config.toml
norm = "rmsnorm"
norm_place = "pre"
norm_eps = 1e-06
positions = "rope"
rope_fraction = 1.0
tie_embeddings = false
parallel_block = false
init_std_qkv = 0.0258
init_std_up = 0.0258
init_std_down = 0.0
beta2 = 0.98
warmup_steps = 200
doc_mask = true
steps = 5009
Each number is 200 + 20 x the weight over its row's rms, rounded and kept within 0 to 999. Layers, rows and columns count from 0. The size before them is the row's rms in percent of the matrix's.

# layer 2 MLP up, 832x320, rms 0.138, rows 233-247, columns 160-319
089,233,157,192,187,224,149,199,171,228,234,217,174,234,200,198,177,210,176,182,196,204,197,195,182,200,178,221,166,214,222,187,184,180,199,179,176,219,238,189,202,203,224,196,179,194,233,190,220,221,218,216,227,195,176,194,166,187,162,167,210,206,195,204,208,206,222,167,201,187,208,179,199,238,223,215,184,214,215,208,187,214,203,166,193,220,223,210,198,211,201,203,206,196,188,179,213,204,205,194,147,215,181,189,160,217,231,216,190,194,193,202,188,196,198,189,192,224,191,192,211,177,208,178,186,211,169,218,199,209,201,150,201,220,232,174,215,236,211,195,211,203,154,233,220,197,186,196,170,189,187,210,219,184,206,183,211,223,208,183,193
101,160,226,157,242,188,194,189,188,208,183,159,177,173,240,181,201,197,189,225,163,232,216,220,175,189,177,209,186,216,186,236,208,194,180,204,196,221,207,209,211,219,223,245,218,183,230,195,184,193,201,202,218,212,224,174,201,226,202,223,199,180,244,192,167,170,225,172,208,174,221,214,227,184,226,212,204,207,187,202,170,203,207,197,183,232,186,153,218,184,199,219,190,178,201,197,174,194,244,188,208,194,212,200,213,192,242,180,209,214,187,185,203,201,204,209,236,206,187,203,212,159,223,188,218,220,202,196,204,187,167,238,187,195,214,232,187,196,203,194,194,204,222,206,178,195,178,212,201,197,202,170,203,199,221,216,190,217,180,206,225
105,183,175,225,215,197,201,185,197,217,191,203,202,229,196,196,235,242,208,201,207,199,185,228,198,192,222,208,184,202,192,150,189,172,194,256,193,188,172,186,206,179,207,196,209,214,201,227,169,190,190,232,196,186,197,178,188,217,169,231,187,180,229,180,178,171,194,208,246,195,195,212,177,178,191,203,205,225,204,198,262,225,210,197,155,209,187,209,220,203,191,209,176,190,172,221,165,185,205,162,209,190,199,215,201,177,200,164,212,208,180,202,222,219,186,199,199,219,187,217,208,211,243,215,208,199,205,208,240,188,170,223,190,204,223,204,234,253,196,204,199,193,187,170,223,214,199,217,219,176,225,189,192,232,217,212,218,160,152,186,224
106,238,189,231,202,199,192,144,177,168,182,190,208,225,221,201,224,237,174,181,206,175,212,200,209,213,223,190,191,207,174,191,212,189,212,158,211,233,195,229,200,212,164,212,182,199,209,184,215,171,216,214,164,195,167,207,226,215,248,193,233,216,202,239,207,196,183,184,209,220,195,184,192,218,203,184,183,171,244,218,187,189,214,188,171,178,187,200,207,210,233,184,180,174,175,232,202,181,184,212,209,196,188,206,190,188,177,230,197,201,202,225,221,209,168,177,189,197,230,183,212,187,216,222,186,194,217,208,178,202,165,188,236,204,217,162,204,157,208,212,171,191,217,187,185,239,215,208,195,207,195,197,196,199,205,199,190,249,199,203,240
104,189,172,194,174,202,201,175,197,227,199,223,232,194,225,226,158,182,215,211,222,207,180,214,200,202,181,201,232,258,205,198,190,214,226,178,156,201,197,225,211,193,178,178,237,195,178,224,193,198,214,184,191,193,183,184,195,198,234,201,202,208,182,205,200,206,202,223,233,199,216,214,172,177,222,197,194,198,178,165,182,208,246,207,194,214,198,190,248,232,171,194,183,189,192,213,207,182,197,230,233,192,229,167,218,228,176,199,230,168,154,194,188,178,211,208,223,230,170,203,195,199,191,175,214,197,169,197,210,229,199,206,219,211,184,208,199,227,197,231,227,163,194,241,177,183,193,184,229,196,193,190,223,218,186,200,188,167,178,212,228
097,175,195,171,185,195,179,187,210,186,206,219,233,215,190,235,204,165,182,212,189,207,185,222,201,211,198,171,195,219,199,196,218,162,180,188,189,207,186,188,185,170,205,190,238,185,189,202,213,213,149,196,224,215,168,193,179,214,214,213,266,203,247,246,199,206,194,187,221,223,209,215,206,237,237,186,188,184,185,197,198,217,202,217,194,201,200,158,220,220,203,180,221,205,212,215,211,176,219,214,185,223,203,202,216,217,210,163,150,189,210,225,203,207,210,187,181,217,233,198,202,229,238,230,166,223,161,178,200,173,208,222,242,220,143,236,164,216,196,208,227,198,221,222,190,218,196,212,197,226,192,212,188,208,144,209,210,200,171,223,232
102,192,204,169,223,190,234,209,212,202,215,191,186,218,163,237,207,214,201,190,190,170,209,158,181,217,205,190,186,151,204,232,227,201,217,205,201,212,211,206,197,198,215,218,215,203,164,183,202,162,178,220,213,200,172,199,179,213,213,189,166,196,206,194,245,183,217,167,189,209,194,228,214,234,178,205,224,174,226,206,208,202,181,196,203,191,219,210,223,215,214,217,211,181,162,213,160,197,203,141,226,188,232,192,194,215,183,209,204,187,179,190,181,173,202,225,188,220,194,206,196,228,197,155,196,201,210,204,197,195,208,223,187,213,164,161,214,203,180,197,197,213,191,214,216,217,215,193,199,217,187,220,183,221,165,228,206,197,221,209,180
094,155,182,190,195,207,174,189,199,206,200,179,224,221,196,200,220,205,174,148,210,205,185,208,178,196,185,193,197,176,189,227,240,198,197,211,179,207,211,210,214,163,205,212,199,216,176,202,183,188,222,185,170,180,214,245,195,202,260,214,236,214,182,194,170,178,217,215,209,210,214,184,210,155,175,182,205,218,219,227,189,187,215,189,180,179,205,184,209,216,199,191,214,175,204,234,190,183,200,206,212,244,189,199,216,202,222,157,185,161,194,192,201,206,219,193,165,170,183,206,173,212,224,173,184,212,207,209,168,209,186,217,204,162,218,201,195,202,207,209,192,235,218,213,200,196,193,216,199,172,182,222,171,188,172,195,187,231,201,205,224
103,204,225,233,199,193,224,181,213,202,232,194,180,161,232,223,205,221,186,236,204,196,233,194,205,210,203,178,178,191,171,181,183,180,224,231,246,198,193,188,190,221,212,193,204,226,185,194,180,228,160,191,233,162,209,179,195,193,220,216,189,230,242,196,234,189,219,186,204,196,194,232,231,198,230,213,218,166,171,195,168,205,217,162,186,209,239,190,195,178,203,225,195,175,201,204,220,156,155,175,199,191,203,187,210,191,206,206,149,191,194,219,201,214,175,213,190,208,229,166,219,215,210,156,185,183,182,219,177,209,196,200,200,195,199,208,226,188,165,222,209,202,168,194,151,180,221,174,229,218,210,189,195,208,182,190,167,208,210,220,225
099,202,206,212,225,197,216,191,188,176,211,194,194,204,183,162,198,193,184,220,221,209,204,208,195,209,173,231,196,214,203,207,179,211,199,194,143,181,231,182,180,208,192,222,207,227,195,155,202,205,230,186,203,207,170,209,199,196,192,212,214,170,218,192,171,177,192,240,186,218,221,182,207,192,191,198,202,199,207,231,174,155,156,244,203,204,167,199,182,233,220,155,183,216,243,179,178,160,195,191,222,226,200,228,238,200,179,204,216,200,175,183,206,177,176,192,231,253,204,213,220,175,176,172,180,176,211,201,160,189,197,221,193,196,206,177,168,222,161,192,183,194,212,214,209,168,179,207,175,193,234,184,187,217,206,172,170,198,232,199,214
113,189,201,174,185,200,246,212,175,198,225,194,224,203,204,177,223,214,187,214,217,211,187,206,242,199,218,202,192,212,198,228,210,201,204,193,213,212,185,198,199,204,211,179,212,189,157,182,195,204,176,220,208,230,195,205,200,182,200,201,257,221,208,202,213,223,172,224,195,203,186,230,206,192,191,168,207,212,240,179,212,196,195,211,202,212,222,201,224,208,169,176,190,250,187,206,203,206,225,203,234,197,202,188,199,237,208,214,199,186,217,207,190,175,203,207,197,209,212,194,167,207,236,187,205,213,205,211,205,191,223,225,191,241,186,211,189,223,158,216,177,202,181,186,216,198,213,186,209,199,161,219,241,224,171,194,198,168,173,198,201
098,199,208,194,208,166,215,183,180,209,198,151,186,148,188,213,203,197,170,194,205,204,175,211,201,219,172,181,212,166,207,186,204,181,214,193,225,180,223,210,233,209,193,173,187,199,202,223,191,234,201,184,200,167,199,217,203,177,233,242,202,184,236,172,165,229,200,188,186,206,196,182,221,226,176,193,223,174,165,218,180,218,220,211,197,219,199,198,209,215,189,177,162,174,193,155,200,216,237,184,165,226,207,211,227,206,193,193,176,210,212,230,198,200,204,195,221,207,210,232,221,183,166,181,212,207,208,220,220,207,171,199,226,164,206,194,174,181,249,193,217,229,188,217,214,186,181,177,171,214,187,181,191,185,236,184,183,169,243,177,201
114,217,171,182,220,169,204,176,226,235,237,170,169,159,197,211,209,188,224,193,202,205,192,233,199,222,203,151,200,177,185,200,192,198,202,217,206,184,221,226,227,180,193,200,198,202,227,211,229,230,239,198,178,205,183,211,227,184,209,163,221,189,197,159,182,207,198,224,195,208,155,206,210,195,192,208,221,229,198,206,201,188,203,176,237,169,177,203,210,194,179,217,195,219,193,154,206,196,221,167,176,221,212,215,225,195,157,203,244,224,185,191,220,192,214,203,195,176,186,199,215,191,227,174,135,223,194,206,198,144,180,190,191,171,211,211,207,235,197,219,200,208,212,185,213,182,224,173,191,229,196,170,217,180,190,211,186,194,210,206,218
091,197,226,200,166,176,243,189,196,187,187,187,161,189,221,219,154,205,196,209,236,193,186,198,207,187,225,200,206,192,208,222,170,192,206,202,201,213,202,236,171,197,169,207,187,201,190,189,200,159,219,187,209,194,187,199,170,169,233,184,199,187,199,177,202,171,227,193,140,201,228,192,209,228,201,205,201,166,172,189,202,233,198,194,226,180,191,175,186,201,210,226,210,191,213,197,158,234,215,222,226,160,188,159,196,183,207,193,177,202,189,219,155,189,239,212,178,195,191,211,189,219,202,213,208,193,180,208,186,213,218,189,203,183,194,210,187,179,192,238,181,188,206,188,231,215,179,220,176,198,184,206,214,214,206,208,190,232,172,203,211
103,184,175,213,190,192,204,211,195,231,178,207,198,195,222,205,192,181,223,211,233,185,178,267,219,202,217,191,220,206,209,182,134,180,232,176,205,220,204,200,182,194,233,189,174,205,188,200,201,188,218,212,196,206,186,199,188,220,203,199,196,210,215,201,191,205,229,202,226,208,186,201,223,187,200,201,183,171,196,204,165,177,188,202,168,214,234,179,203,224,174,213,192,185,220,210,224,239,220,213,207,217,205,184,191,192,216,188,208,229,185,204,185,186,181,206,171,251,209,206,201,222,182,171,218,202,185,200,172,200,192,189,190,173,194,197,228,194,218,206,184,223,225,203,218,207,199,246,182,209,223,217,187,200,222,169,219,209,210,222,189
# layer 2 MLP down (transposed), 832x320, rms 0.126, rows 233-247, columns 160-319
097,199,198,218,164,195,229,178,195,201,215,217,159,221,191,199,198,192,198,204,203,213,164,210,223,229,173,229,218,210,218,199,221,196,206,171,163,180,190,197,219,212,215,197,213,210,203,198,237,184,214,222,192,211,190,185,162,203,243,190,225,191,181,188,213,199,227,219,169,212,181,199,216,241,181,161,191,188,223,178,158,164,221,204,190,158,189,216,174,217,210,231,164,162,219,190,199,250,173,180,200,178,193,209,228,214,186,194,225,187,216,203,203,209,177,197,211,251,220,206,184,212,225,189,191,205,214,228,168,205,178,182,199,216,212,165,211,180,226,202,209,227,177,246,197,184,208,189,216,186,229,232,222,197,186,204,210,180,210,172,199
105,191,198,186,235,201,192,200,201,172,180,205,196,202,181,165,205,231,215,212,197,188,238,214,230,198,207,207,204,180,179,220,177,204,221,223,250,187,234,175,208,185,189,203,209,193,201,194,202,214,174,228,177,238,222,219,210,188,189,185,205,190,181,182,188,190,186,200,223,198,203,200,196,212,176,211,203,197,190,187,223,180,204,205,237,224,226,259,204,209,203,212,212,200,205,171,169,172,185,199,218,182,178,176,221,209,205,178,214,219,193,161,207,189,208,171,196,197,173,202,159,208,204,197,189,193,204,182,199,230,169,217,203,241,235,217,185,215,200,236,190,175,195,235,172,205,205,161,185,186,188,167,212,186,176,237,221,201,190,208,189
097,215,231,193,215,188,197,162,158,203,176,219,192,185,198,207,163,211,244,206,218,217,180,160,189,196,211,197,205,186,227,175,191,182,224,208,213,186,166,161,209,152,191,225,157,231,197,227,200,212,215,241,193,188,206,185,204,212,237,176,208,200,177,177,196,219,229,169,174,185,168,226,187,208,190,186,191,214,177,181,199,191,214,186,194,192,213,194,182,173,202,206,190,205,203,202,221,183,218,217,183,208,217,169,187,213,183,216,206,225,189,186,196,209,180,203,194,183,201,154,194,200,209,217,181,202,191,219,189,225,212,223,200,227,150,205,185,186,206,188,217,202,199,197,227,201,205,232,182,175,202,187,184,216,208,217,192,158,220,200,241
101,233,189,211,249,196,200,196,212,195,195,237,199,197,198,229,202,236,192,212,184,220,227,188,198,179,194,190,203,218,203,185,216,209,222,188,197,199,186,173,196,202,206,208,170,218,177,214,238,215,180,185,226,186,186,134,227,213,195,203,200,221,237,211,196,193,203,172,184,165,195,269,210,189,205,218,213,228,221,209,204,168,174,189,194,209,179,206,200,196,169,211,190,203,222,206,190,196,204,237,211,169,177,186,172,172,184,226,194,183,206,205,213,175,187,204,188,193,228,192,194,215,212,218,173,220,179,206,208,188,220,233,207,196,199,220,192,208,209,187,203,236,222,224,236,202,222,173,173,204,204,234,207,189,221,205,231,192,215,233,182
107,173,193,178,204,179,237,152,184,199,211,238,227,189,172,205,227,184,212,208,181,203,199,202,212,237,169,217,227,207,184,155,223,207,212,204,226,196,177,190,209,215,204,188,239,225,164,212,182,171,188,211,199,208,201,162,194,197,220,212,203,178,208,193,214,259,234,214,188,208,209,203,185,187,180,147,174,207,197,202,204,214,210,185,186,180,185,199,211,194,211,243,217,199,198,213,215,177,192,200,192,210,213,203,180,207,234,212,242,213,213,212,186,171,219,183,184,223,199,200,210,180,170,218,215,196,196,178,177,230,179,196,199,174,180,193,184,196,194,233,213,189,199,193,208,197,185,184,214,199,204,174,202,233,178,190,185,201,173,197,179
101,213,211,191,197,184,218,224,190,214,190,203,199,234,203,218,226,179,199,213,204,225,187,215,183,192,175,172,196,212,208,186,233,166,216,206,189,204,197,194,197,155,211,212,222,184,190,214,213,179,199,216,221,208,193,209,200,186,189,212,255,187,247,228,180,200,183,201,263,201,181,213,156,209,197,165,214,217,183,199,202,227,237,232,203,206,229,197,208,186,202,212,216,180,199,219,231,194,182,184,226,226,199,197,189,205,228,161,199,214,233,189,198,202,204,168,199,206,229,210,211,208,236,208,147,211,183,176,218,152,209,190,194,227,185,204,184,205,199,218,215,183,180,179,190,205,214,208,209,203,210,169,177,232,167,203,212,180,173,186,214
108,185,172,192,175,196,192,203,190,197,173,203,189,159,212,197,171,200,204,229,216,183,223,176,199,218,168,229,212,172,209,200,213,186,157,217,248,217,180,194,193,207,192,196,177,163,197,194,191,189,206,182,161,202,182,213,207,169,193,198,200,211,196,205,189,205,181,213,196,269,222,210,199,180,184,202,188,194,199,192,205,212,184,174,200,169,159,196,215,213,182,200,204,232,206,193,186,203,214,181,213,229,183,234,175,209,196,226,167,203,204,201,192,217,188,230,202,210,218,210,199,214,195,203,194,194,219,275,206,229,244,164,217,191,223,183,199,172,172,192,236,201,200,176,202,211,199,198,218,224,182,198,184,155,211,172,216,200,154,193,210
101,199,205,169,231,199,184,158,227,209,182,211,206,192,203,191,186,186,179,171,205,158,222,214,221,220,197,219,200,174,221,253,196,200,195,186,204,208,222,193,220,173,192,203,195,170,138,193,193,213,164,209,212,190,190,201,201,218,194,206,208,217,210,201,181,148,227,220,175,187,227,157,224,188,192,174,190,191,215,212,181,235,201,216,207,191,210,176,189,202,198,185,184,230,218,206,166,189,171,226,216,187,215,210,199,206,213,183,188,181,189,174,200,213,203,191,180,193,205,205,178,210,218,164,188,210,190,218,180,220,205,185,196,192,251,179,166,199,194,195,191,219,195,216,212,190,173,222,191,211,219,199,179,227,219,174,179,245,213,188,217
105,183,166,194,211,213,196,179,203,205,151,179,196,194,181,214,170,173,198,184,170,204,172,199,168,197,217,213,200,222,187,196,199,240,179,222,187,194,222,208,196,222,207,238,199,173,231,200,194,186,221,205,180,230,179,188,199,180,193,190,206,189,174,209,216,203,184,200,200,202,212,197,211,178,163,176,202,213,233,200,211,201,185,172,186,166,158,221,193,216,210,194,226,173,177,193,201,237,205,191,216,220,202,208,199,208,211,208,201,216,221,195,171,215,224,200,216,183,170,229,197,204,179,229,207,248,212,194,215,186,176,187,227,206,169,175,159,213,229,181,199,207,209,215,210,191,212,186,171,205,202,201,213,179,234,185,264,201,188,212,191
103,199,214,184,240,219,215,196,231,209,192,189,225,175,184,183,196,177,178,167,237,172,245,210,215,279,162,203,202,217,168,193,227,195,214,200,212,202,204,209,197,193,229,235,199,242,231,214,175,202,230,195,227,199,166,202,196,195,197,211,171,223,221,206,209,207,203,182,194,208,232,187,188,183,180,192,209,202,217,235,186,145,173,217,227,212,191,191,213,205,218,199,216,226,242,213,204,197,216,175,229,208,211,260,198,208,193,183,178,190,190,199,197,210,215,184,188,197,186,222,189,180,186,215,181,240,243,184,195,205,211,152,174,198,176,217,176,178,176,240,205,156,178,215,203,192,184,211,197,203,223,196,213,194,196,206,186,194,225,218,209
098,213,225,189,215,195,234,234,177,153,168,199,200,184,209,187,212,200,162,219,217,156,228,175,187,157,226,189,191,218,191,179,204,233,215,194,190,230,226,221,190,220,222,196,168,222,188,215,224,181,208,190,197,208,204,200,203,228,185,191,184,211,184,206,172,188,221,201,174,189,193,153,170,190,216,219,217,219,205,218,217,185,206,230,216,198,210,211,177,211,204,226,211,183,171,207,209,221,198,184,209,195,176,220,233,214,170,190,240,175,196,207,179,226,170,206,131,192,205,192,234,211,179,194,202,188,195,220,168,207,224,211,198,207,204,193,208,203,192,151,172,171,213,223,198,182,174,202,201,204,210,203,166,203,218,192,223,193,248,197,202
100,230,187,208,225,221,201,184,182,200,196,191,208,199,194,181,222,201,194,239,193,188,196,253,228,186,178,220,206,202,220,187,210,166,191,184,184,198,223,192,180,204,226,198,175,201,227,216,196,238,196,193,198,178,178,224,228,197,213,189,188,207,207,201,156,235,211,216,214,159,197,202,213,208,202,240,215,181,205,205,215,199,185,223,196,229,210,218,163,204,190,201,194,183,215,165,219,171,234,212,153,223,232,197,205,199,194,157,185,173,197,212,200,196,227,199,207,176,219,193,208,185,190,174,208,202,177,206,215,212,191,190,225,182,230,227,142,202,215,207,209,212,177,164,224,188,186,206,171,228,238,201,169,198,208,238,174,216,218,218,222
112,216,195,186,205,190,195,210,191,192,249,189,215,211,175,194,199,186,203,203,219,168,206,222,155,250,210,198,216,208,181,241,208,191,211,211,242,212,196,218,178,197,226,174,212,230,186,243,200,215,200,181,215,179,173,230,221,181,218,224,209,222,206,206,205,195,220,184,233,196,216,170,238,222,193,194,192,193,215,198,189,144,189,151,181,199,198,192,200,194,193,194,174,179,213,219,262,221,203,187,199,218,186,232,191,177,228,168,202,218,198,193,201,206,182,224,220,170,216,175,216,205,210,194,201,200,191,206,186,188,192,200,179,193,186,182,187,200,213,183,188,176,234,203,182,208,176,207,212,182,208,168,168,180,229,210,199,167,204,184,199
090,180,208,204,198,214,190,196,208,224,202,195,200,205,199,216,182,175,189,194,191,217,199,161,196,179,238,158,216,221,211,234,205,190,197,209,187,246,209,229,153,208,197,212,213,190,185,237,191,206,203,162,206,169,201,191,186,178,168,168,191,165,206,186,218,151,158,217,173,196,221,161,231,219,238,212,201,212,220,216,188,215,229,198,185,230,217,221,208,210,198,197,172,177,200,179,181,223,201,226,188,181,163,184,196,215,188,208,208,199,180,186,183,227,215,221,163,224,196,165,182,212,177,191,184,177,211,166,226,185,234,211,222,191,216,222,196,221,209,190,201,193,195,207,188,188,209,224,179,235,182,200,212,222,179,197,194,209,187,188,209
105,170,221,189,213,215,180,210,207,204,206,209,228,208,200,179,181,196,235,183,202,207,184,220,195,225,200,215,204,216,204,176,210,211,178,215,177,195,211,187,182,210,210,198,213,194,204,192,235,208,188,194,215,204,222,219,184,178,217,181,199,184,226,189,199,180,183,188,199,199,203,223,174,198,218,187,205,236,127,200,215,190,197,146,175,176,192,222,207,221,234,189,205,207,215,218,166,214,149,213,190,189,179,198,227,201,221,201,174,153,232,230,212,210,246,235,213,207,177,230,213,227,201,212,195,229,213,197,190,210,214,228,196,227,194,218,208,200,205,231,217,197,183,226,207,160,223,188,150,214,228,197,209,203,184,172,190,231,220,200,180
# layer 2 MLP gate, 832x320, rms 0.139, rows 234-247, columns 160-319
103,200,189,182,204,192,186,198,196,177,187,200,210,184,209,172,214,228,219,216,185,219,196,206,184,197,203,186,221,193,186,233,207,189,229,225,200,243,221,204,209,210,229,207,216,187,184,196,189,228,215,191,213,210,228,205,212,172,228,188,218,218,196,208,175,225,175,208,178,176,195,225,188,228,239,223,192,166,163,203,210,194,193,215,219,234,188,219,244,198,210,198,167,181,207,191,173,166,178,205,240,199,191,218,184,200,195,216,204,176,175,205,167,215,209,226,181,197,190,173,207,212,170,180,209,183,200,156,226,210,211,211,207,179,226,181,202,225,185,185,153,200,198,191,171,218,206,182,234,207,216,206,172,197,166,182,174,202,180,190,200
099,193,205,190,204,202,206,161,187,176,165,197,244,215,225,227,191,201,212,198,179,189,183,203,167,219,208,224,221,198,191,189,190,204,194,203,189,214,183,215,215,186,186,213,189,207,219,230,189,188,214,183,260,211,196,165,204,159,186,199,181,238,176,195,200,212,219,205,225,187,206,231,193,180,179,190,163,214,198,197,201,211,193,200,204,195,185,201,217,231,195,223,198,195,184,192,191,212,229,196,195,189,170,212,221,191,190,201,242,211,158,157,196,241,171,222,194,176,223,193,209,133,212,184,188,191,223,160,188,213,182,188,161,228,219,228,195,193,189,228,214,198,196,221,197,209,234,221,196,198,202,205,180,203,213,253,172,227,230,189,197
108,153,189,195,212,189,226,238,171,210,219,185,195,177,218,215,216,187,187,213,170,215,222,172,188,194,250,196,210,188,212,205,164,192,190,228,177,164,167,203,210,187,223,203,197,215,217,202,220,193,227,189,230,182,214,205,214,176,181,236,205,194,207,205,234,232,192,198,177,201,233,209,198,186,187,178,187,216,205,178,194,191,182,185,201,192,209,178,183,219,184,212,226,232,194,231,198,198,202,163,195,217,236,186,183,199,249,188,207,163,212,209,171,240,223,190,181,227,218,233,187,230,192,217,191,212,220,217,219,204,190,183,184,167,178,233,176,215,201,206,235,174,193,163,184,200,204,217,173,172,213,249,221,212,184,171,172,187,208,207,214
102,212,214,191,196,210,206,168,220,187,191,189,212,236,187,202,164,191,178,176,200,186,212,204,187,175,205,203,172,189,163,198,181,214,177,195,176,175,180,208,220,144,180,192,214,217,231,206,197,176,186,200,210,206,206,231,157,213,220,210,182,201,251,211,179,212,195,148,166,189,190,187,164,209,219,234,190,200,211,172,204,199,210,184,198,231,182,177,196,213,211,196,178,220,185,207,209,219,176,174,173,200,184,221,150,154,207,171,247,197,208,191,182,230,206,180,195,208,217,198,226,182,171,226,209,186,212,223,223,202,204,194,177,194,194,212,203,193,172,203,224,199,209,185,205,224,209,233,162,195,208,233,195,192,203,233,197,193,216,221,232
088,218,193,254,215,226,203,202,158,183,214,175,185,204,213,192,213,233,208,196,190,177,228,199,217,206,193,176,185,173,194,234,182,172,168,220,225,208,195,186,183,209,180,225,199,226,173,206,189,222,166,230,204,216,202,232,189,186,180,215,229,189,227,200,194,204,196,198,189,205,194,188,195,237,191,183,183,198,188,210,196,211,225,132,146,219,206,190,186,217,213,196,219,250,209,202,211,220,199,214,193,176,197,212,192,175,207,187,178,178,205,196,227,204,194,174,186,183,245,167,198,202,209,214,194,185,211,157,213,177,210,207,217,188,155,223,181,180,192,184,191,235,234,204,186,203,167,189,178,197,185,200,217,200,208,217,188,193,209,256,237
097,187,220,219,197,175,187,157,213,184,174,209,204,246,227,214,183,156,225,209,195,191,205,203,157,213,231,213,205,187,223,213,218,208,225,229,182,200,206,225,237,213,179,220,198,210,202,206,189,193,215,216,199,171,194,204,207,206,208,217,227,203,173,185,205,150,208,196,222,216,212,197,193,190,236,190,199,200,218,187,161,204,179,230,193,224,194,198,222,208,218,219,207,171,215,194,194,203,205,210,207,191,196,213,196,179,195,229,191,198,163,195,222,201,195,186,188,217,189,208,212,217,168,185,228,186,182,191,210,202,234,204,179,225,200,170,210,183,205,272,192,165,197,210,193,191,204,192,231,246,198,225,206,174,201,191,214,209,175,187,210
101,186,197,236,186,210,190,190,200,178,202,199,209,201,186,174,200,211,212,213,215,168,200,233,223,188,192,194,223,194,216,170,164,210,219,199,184,157,187,150,222,182,196,236,207,218,174,190,195,202,226,195,203,169,199,223,198,226,178,188,186,198,188,216,149,176,154,199,175,200,222,200,182,187,210,199,203,192,192,151,166,190,194,186,217,173,196,208,248,182,210,191,193,162,176,201,193,191,215,197,202,256,187,208,215,213,169,203,208,190,155,197,213,167,195,191,215,208,195,215,179,189,233,207,220,197,200,237,205,189,211,205,199,191,196,203,185,204,177,219,173,184,209,176,208,199,171,180,194,203,199,220,192,173,190,246,203,189,242,253,181
095,216,194,192,198,206,157,162,201,193,185,190,199,180,196,203,160,170,227,182,184,223,191,207,185,215,182,232,198,219,211,185,177,164,193,172,178,171,209,206,251,154,180,225,161,209,200,200,213,188,196,159,208,236,189,181,221,231,211,202,179,179,192,216,201,217,201,209,198,220,192,203,220,219,218,213,223,237,188,205,219,173,199,225,209,189,171,183,216,191,186,203,202,193,160,227,193,200,194,189,198,212,197,191,202,207,197,187,178,199,186,177,198,215,248,199,163,219,185,201,200,198,157,248,231,239,209,185,189,185,176,180,225,163,187,188,194,184,206,221,224,201,195,218,179,199,185,206,177,224,228,217,226,193,206,179,205,207,239,196,189
099,200,180,223,198,225,200,225,238,181,151,201,238,203,184,171,176,202,207,164,227,208,213,216,222,232,190,161,218,185,191,207,185,208,177,183,190,181,194,197,198,174,184,219,205,184,193,219,185,198,196,207,196,225,210,194,189,200,207,212,173,227,198,186,186,191,218,242,191,197,237,210,166,211,190,185,180,212,186,172,240,205,224,170,215,203,249,209,206,194,196,190,220,251,181,227,196,204,217,212,177,214,192,218,176,196,195,180,184,200,200,176,194,210,216,225,218,218,206,161,204,179,208,202,179,258,204,236,213,256,220,179,196,190,214,217,207,166,183,191,188,186,179,185,214,198,173,205,185,194,199,175,205,196,212,182,236,209,184,193,220
111,224,200,191,181,201,193,226,239,197,180,187,217,215,212,206,203,209,190,202,182,154,201,201,180,185,189,209,174,194,212,213,195,191,220,213,190,205,194,194,223,204,210,175,175,195,184,213,217,201,181,199,203,209,205,204,187,209,200,195,185,176,203,196,178,207,216,189,216,222,148,205,164,220,205,212,186,229,201,183,223,196,212,222,208,195,173,189,172,208,199,220,188,166,211,225,173,175,200,218,176,215,201,205,173,185,215,202,202,188,221,197,192,201,220,228,174,210,227,220,240,219,204,197,211,206,192,211,223,206,219,231,217,199,180,215,215,186,211,180,221,221,218,195,260,167,187,196,205,212,228,211,175,217,215,195,195,196,192,209,185
091,192,174,188,195,218,184,196,187,210,207,235,208,195,200,168,201,201,164,212,219,217,208,192,176,207,197,179,165,218,181,211,146,213,182,194,192,204,154,189,219,204,186,231,224,192,216,182,183,180,209,255,212,200,185,223,188,221,182,159,188,217,188,228,182,173,197,209,222,198,220,218,197,172,162,267,192,206,228,169,214,191,198,209,245,229,211,218,188,202,234,185,209,217,176,248,191,202,191,221,184,194,158,221,200,226,212,192,184,230,193,205,201,192,248,154,198,212,188,217,204,210,233,219,206,211,190,186,184,207,257,198,217,211,243,213,226,180,192,203,196,209,231,236,192,210,193,222,190,223,204,209,208,177,185,222,190,172,192,190,190
103,211,218,185,210,216,197,232,221,216,225,173,199,201,185,220,179,204,227,193,198,236,224,207,195,184,214,200,218,182,183,211,208,190,189,209,188,202,187,222,171,226,222,211,208,221,214,247,186,204,197,202,188,185,180,176,139,183,232,220,223,188,203,213,184,199,195,164,204,189,201,172,184,213,198,226,178,197,234,209,176,174,206,211,189,213,202,199,187,202,194,155,185,215,224,205,228,201,202,217,202,193,205,227,185,179,199,195,209,201,183,184,196,224,196,172,188,179,228,194,186,190,190,227,201,232,199,203,200,200,169,156,181,201,201,221,210,212,228,164,189,204,191,167,218,237,238,216,156,227,181,238,181,204,225,195,182,216,212,207,193
091,199,231,174,197,176,195,219,233,192,202,213,232,216,191,216,195,175,216,221,197,212,217,212,184,214,185,205,166,183,184,216,204,209,215,190,211,197,227,195,211,169,176,196,171,218,208,189,197,217,179,222,177,260,192,207,218,216,184,179,187,239,210,239,178,261,239,183,199,208,210,217,187,192,186,236,181,216,206,195,196,212,152,187,226,215,183,218,192,151,214,207,210,203,154,190,209,172,202,210,202,212,212,229,193,202,172,200,182,234,194,212,216,191,150,185,227,212,209,216,191,183,230,174,186,174,191,214,178,173,202,179,196,212,212,203,194,174,182,186,230,186,224,217,203,188,208,140,175,215,217,179,180,177,204,213,218,195,210,185,199
098,201,227,206,209,196,194,189,193,206,184,214,178,195,202,250,228,227,189,174,208,187,238,213,184,201,156,124,236,148,179,186,228,200,171,175,176,222,163,198,200,221,186,210,217,221,213,213,209,186,216,180,167,210,217,205,197,154,157,211,213,199,222,222,238,184,189,192,154,201,192,203,174,188,225,224,200,224,244,208,183,183,174,223,230,183,173,197,185,205,203,201,205,217,217,182,165,210,203,176,167,221,178,191,199,199,195,193,207,211,181,212,213,214,157,176,183,161,198,198,203,195,211,183,190,205,190,192,210,200,200,181,164,223,184,207,172,208,238,195,165,207,196,217,205,221,217,208,186,211,172,194,202,175,190,218,217,187,194,224,199